From a checkpoint of a small transformer trained on Wikipedia.
Size: 14 layers, width 128, 4 heads of 32 (1 for keys and values), MLP 320 SwiGLU, vocabulary 512, 2.43M parameters.
Training: 83M tokens, 5059 steps.
Each number is 500 + 40 x the weight over its row's rms, rounded and kept within 0 to 999. Layers, rows and columns count from 0. Numbers have three digits each. The size before them is the row's rms in percent of the matrix's.

# down: layer 8 MLP down (transposed), 320x128, rms 0.262, rows 93-99, columns 0-127
# gate: layer 8 MLP gate, 320x128, rms 0.102, rows 94-100, columns 0-127
# up: layer 8 MLP up, 320x128, rms 0.101, rows 94-100, columns 0-127
down93 103:438538499530513531564491516467531473475538543483471449462498405563527472519511493485461497476541501465492522512492500494495555553509412567481479396536433496528458582436555523592558509476486557463504478495462458490491515520432458471502571515457537482438522387521502542497515521519578516447501538497437424501534478453578504512493484509492541551482497478532564532490537497443541531509490
gate94 095:520567469432579454540418474521555493589538536572429477454506457503429556406576479483509552470476515520550535521517504535500488435493544488501503495531490419526492516498503531536505471488551519495505538544540477452523504498468498479458482534572551573497467546465517474530492479524603514493454439553555458508498518495441472444496514442545498440511534431496473473559512494523562525531490
up94 093:509505485537540497572465523456470499493573488544523453458444524504516576586535507475514548487498541470462487479449575531454493406548393530469544466497434473488444468440530517427573524483498513447532515474480486506546464517434552458536489517553494517468465485492517486537474417484502543489553592500485473517515486451497496521484439473522429582466524491471572464482446495493447466538524
down94 091:599450478455467527450482486474545489486473518412555451527525521522481474463477495533487460555528467487598483480490510490510492484558509502453437509504458480431481526480500485469536527508537506519446524514403442449514534429564469483503427516520564528576469548495469473386515540531465436543488509526451473518509543486560553471512554499493597484468548554587505485510478466514524525460505
gate95 107:437458525517481395502428493553537418499518505467466545524528511557553507525457486510460594520449490543470409489554492571475461456555526410520506469536482481511509505546485469523523457466483538524470483467536548510454517484540461542530528500544417480465497534499493412502524468577543492578529505506435523460519467429444488533446455557483531481504485559536508448522541502436474476510523
up95 100:476447513454489428523508493414505491493457477575523510466456531509478537469494473502525580534500495443523444536525559511459575492501497539482527550552471544526549464531496524528479525549534430522500621529545472506386555485502443428470500549505517505454451500500527485465500519565517546522482421514592473488514500551557513445458493512507500519494427449573431505534462533540522457493498
down95 097:500553514540467498561477478530567431497554506510530534487498503563522482440547562486410495530457518472507502473505495469550540528487514508528441464494522507516523521487515489528452484492523589574512492536401456560545479465500522540546502442530516571566492482539507508490611503485445522450493599497597468504508529473467492461560516523472496495450532532467592525469525492441423557460509
gate96 110:511496503524515534480464492510586506522424529538408470488550497516477572567484451485497499544535517490467411458427499500469521554507524468432521506447494572490521468503481495577502457501521536525560515541526493485459528518599563505489536499486537476510519489504516545556484464479564486586463464509488521543504505405491564562424447465497468469566540529569529551496417443483520520460512
up96 106:466508554562612476510548497451428486513527453473529486532503462473558524450589543563540514522451522569537506496506504534488407481562452493474478494472499515442529508468481465418533498512495525555473491438486529488456530488526436472513497467553502490443511432525558509524532512536452518379480540493435513486505481560448532529563432491539489529468515505469533463477551423493492430491528
down96 108:517451496526568550430494553472541451461486478542464555515455476456520468510543545564463550472516479566567443556524534479570508468551497552499559505534479466521455478457473475591521527515522505548489543501467525465545525539542506482527571523379568488500477439484527444568505548445465444548489549468498447431509484509526547530492530528554509422533492505552500538504439521521513484547496
gate97 109:442603554506514529518537465511481500538452503468584512487451503471501513465504461507517477470488493513468527450513545595454443480437457562537446535479532506503492481535463479463456542469507482469515423480435551557536536520532488518447568518522451471498444497470499487498479491478551477409501546568454492584455499462490520505569464541503567427569477496509566529473505522540551465426431
up97 103:500557533495457497452513437489530468473522494500439467443529497492469453556423516450477383458504555480462434466551443502490471527563466525543510485506538505533441542526507451561487484547447457548454485527476458537479508557497478479476480480536470448512502425464510497597471486529479534592460458526509523444463585526471530576527467519485468546442542540516497460503443503425507548488456
down97 104:510535443530457465528459519522402462571483516502514485506439525473500541458457521537502561550425562579518481537495493459520547502474482511413497527397526433454537497499438521441519489464487531522519496501589475507459527465565448484518546495478522539472534512504493478460530496507498493454464490472462524550528525475492490388585439508601506492564466506488474518507558485500533581461538
gate98 098:519519483538484582574491447497501430472480448477486590466455500491460454555555532468452471408470519525547559426515541538395532540505509427537518555541518504490549523548515554512542502531507490510461515470479495512475494547462597479539471500475466483482434518458521502506477467486533468450502478486535519433512521447448494512512503451455516523512435532515575484438428425477511583484459
up98 103:510479495554500517512467442450355445507494441525492492492437457497514501540507503472384516515489531534458539568503475536484531444513481483536475554484463510486517542490583499412531502494487559533524514526527461511484459512464514502506578514561538530560504537539466497476565493428523468475544454511488466572510504420506512480497505485577519491606493458424418519495506437483503465529508
down98 098:493507516457492493540582520506585436419435509462529489477503536515463540537469524501591508521539461512532437545475522486544510580445495512497431547461555483535513512520477504496440456529478616545501495497469540542436553503562424503485474536555487454475464423520556474491517533496422492480544534486473514499507450535468472521541506444456527542469528485466547433518516403451467486532501
gate99 103:504470460456473522481529549503478481487405501398475483509493499425546527498458532452488542480501568446477575449497413483460527493475530526561443540470470502501522443529463504547544558547532496452461494481435415513558581543440475531520528526435512466503502528515454559527467535516516538482507501461550520563505489500455536399441502511546512507496407452478529483457511554537542498533516
up99 106:485487585471494512469471447545586471559497514534504447499460482492530541465532559515448490529510509550494431403506532440576537516481436524571499455507474521483467534572453473535503485462519496487439528497470521434596524547553514505527496472474479485499468467435489500525513479453434516486473471476493498441527461517476458488560406375480513501520527464494518489500527482531503465466383
down99 099:470542542565561557471456547498464442461482522517488525427534551485493588518447508469497605497449495574548507515490494542477520546401515521482534431520474420474542520498467480489466565595520432509484483495486515452546501446456482467532527507510570512516508549460515480467538427550459513512521515499456487518467448490502490548507539537550505470441526504457464430512471509541517546468600
gate100 103:433534498465480467448548544412541524533494474513432522461449460481515491495513495395481415462468480514470483461534483468533484486594449495499432520495487467551506581507459462529465484532486514518520536517413499501511560431526466469432543503499569520455556481562471538521462454571495529531426516520470503494504559486487530541467517505464515547439535424446456538432534448456504520531530
up100 104:510494495385453530512457534490449549552557467523486439540536486481481477567505551480470478408502471416472540502454572557511489613468504454546477452496461469469540562559468505529452548475384498492513556415503558520488504539518540480502493517528463460476512469398517484509456437492441526511526506487542520476529509440474501552468510498515533521493542490497501551507488541484554500538464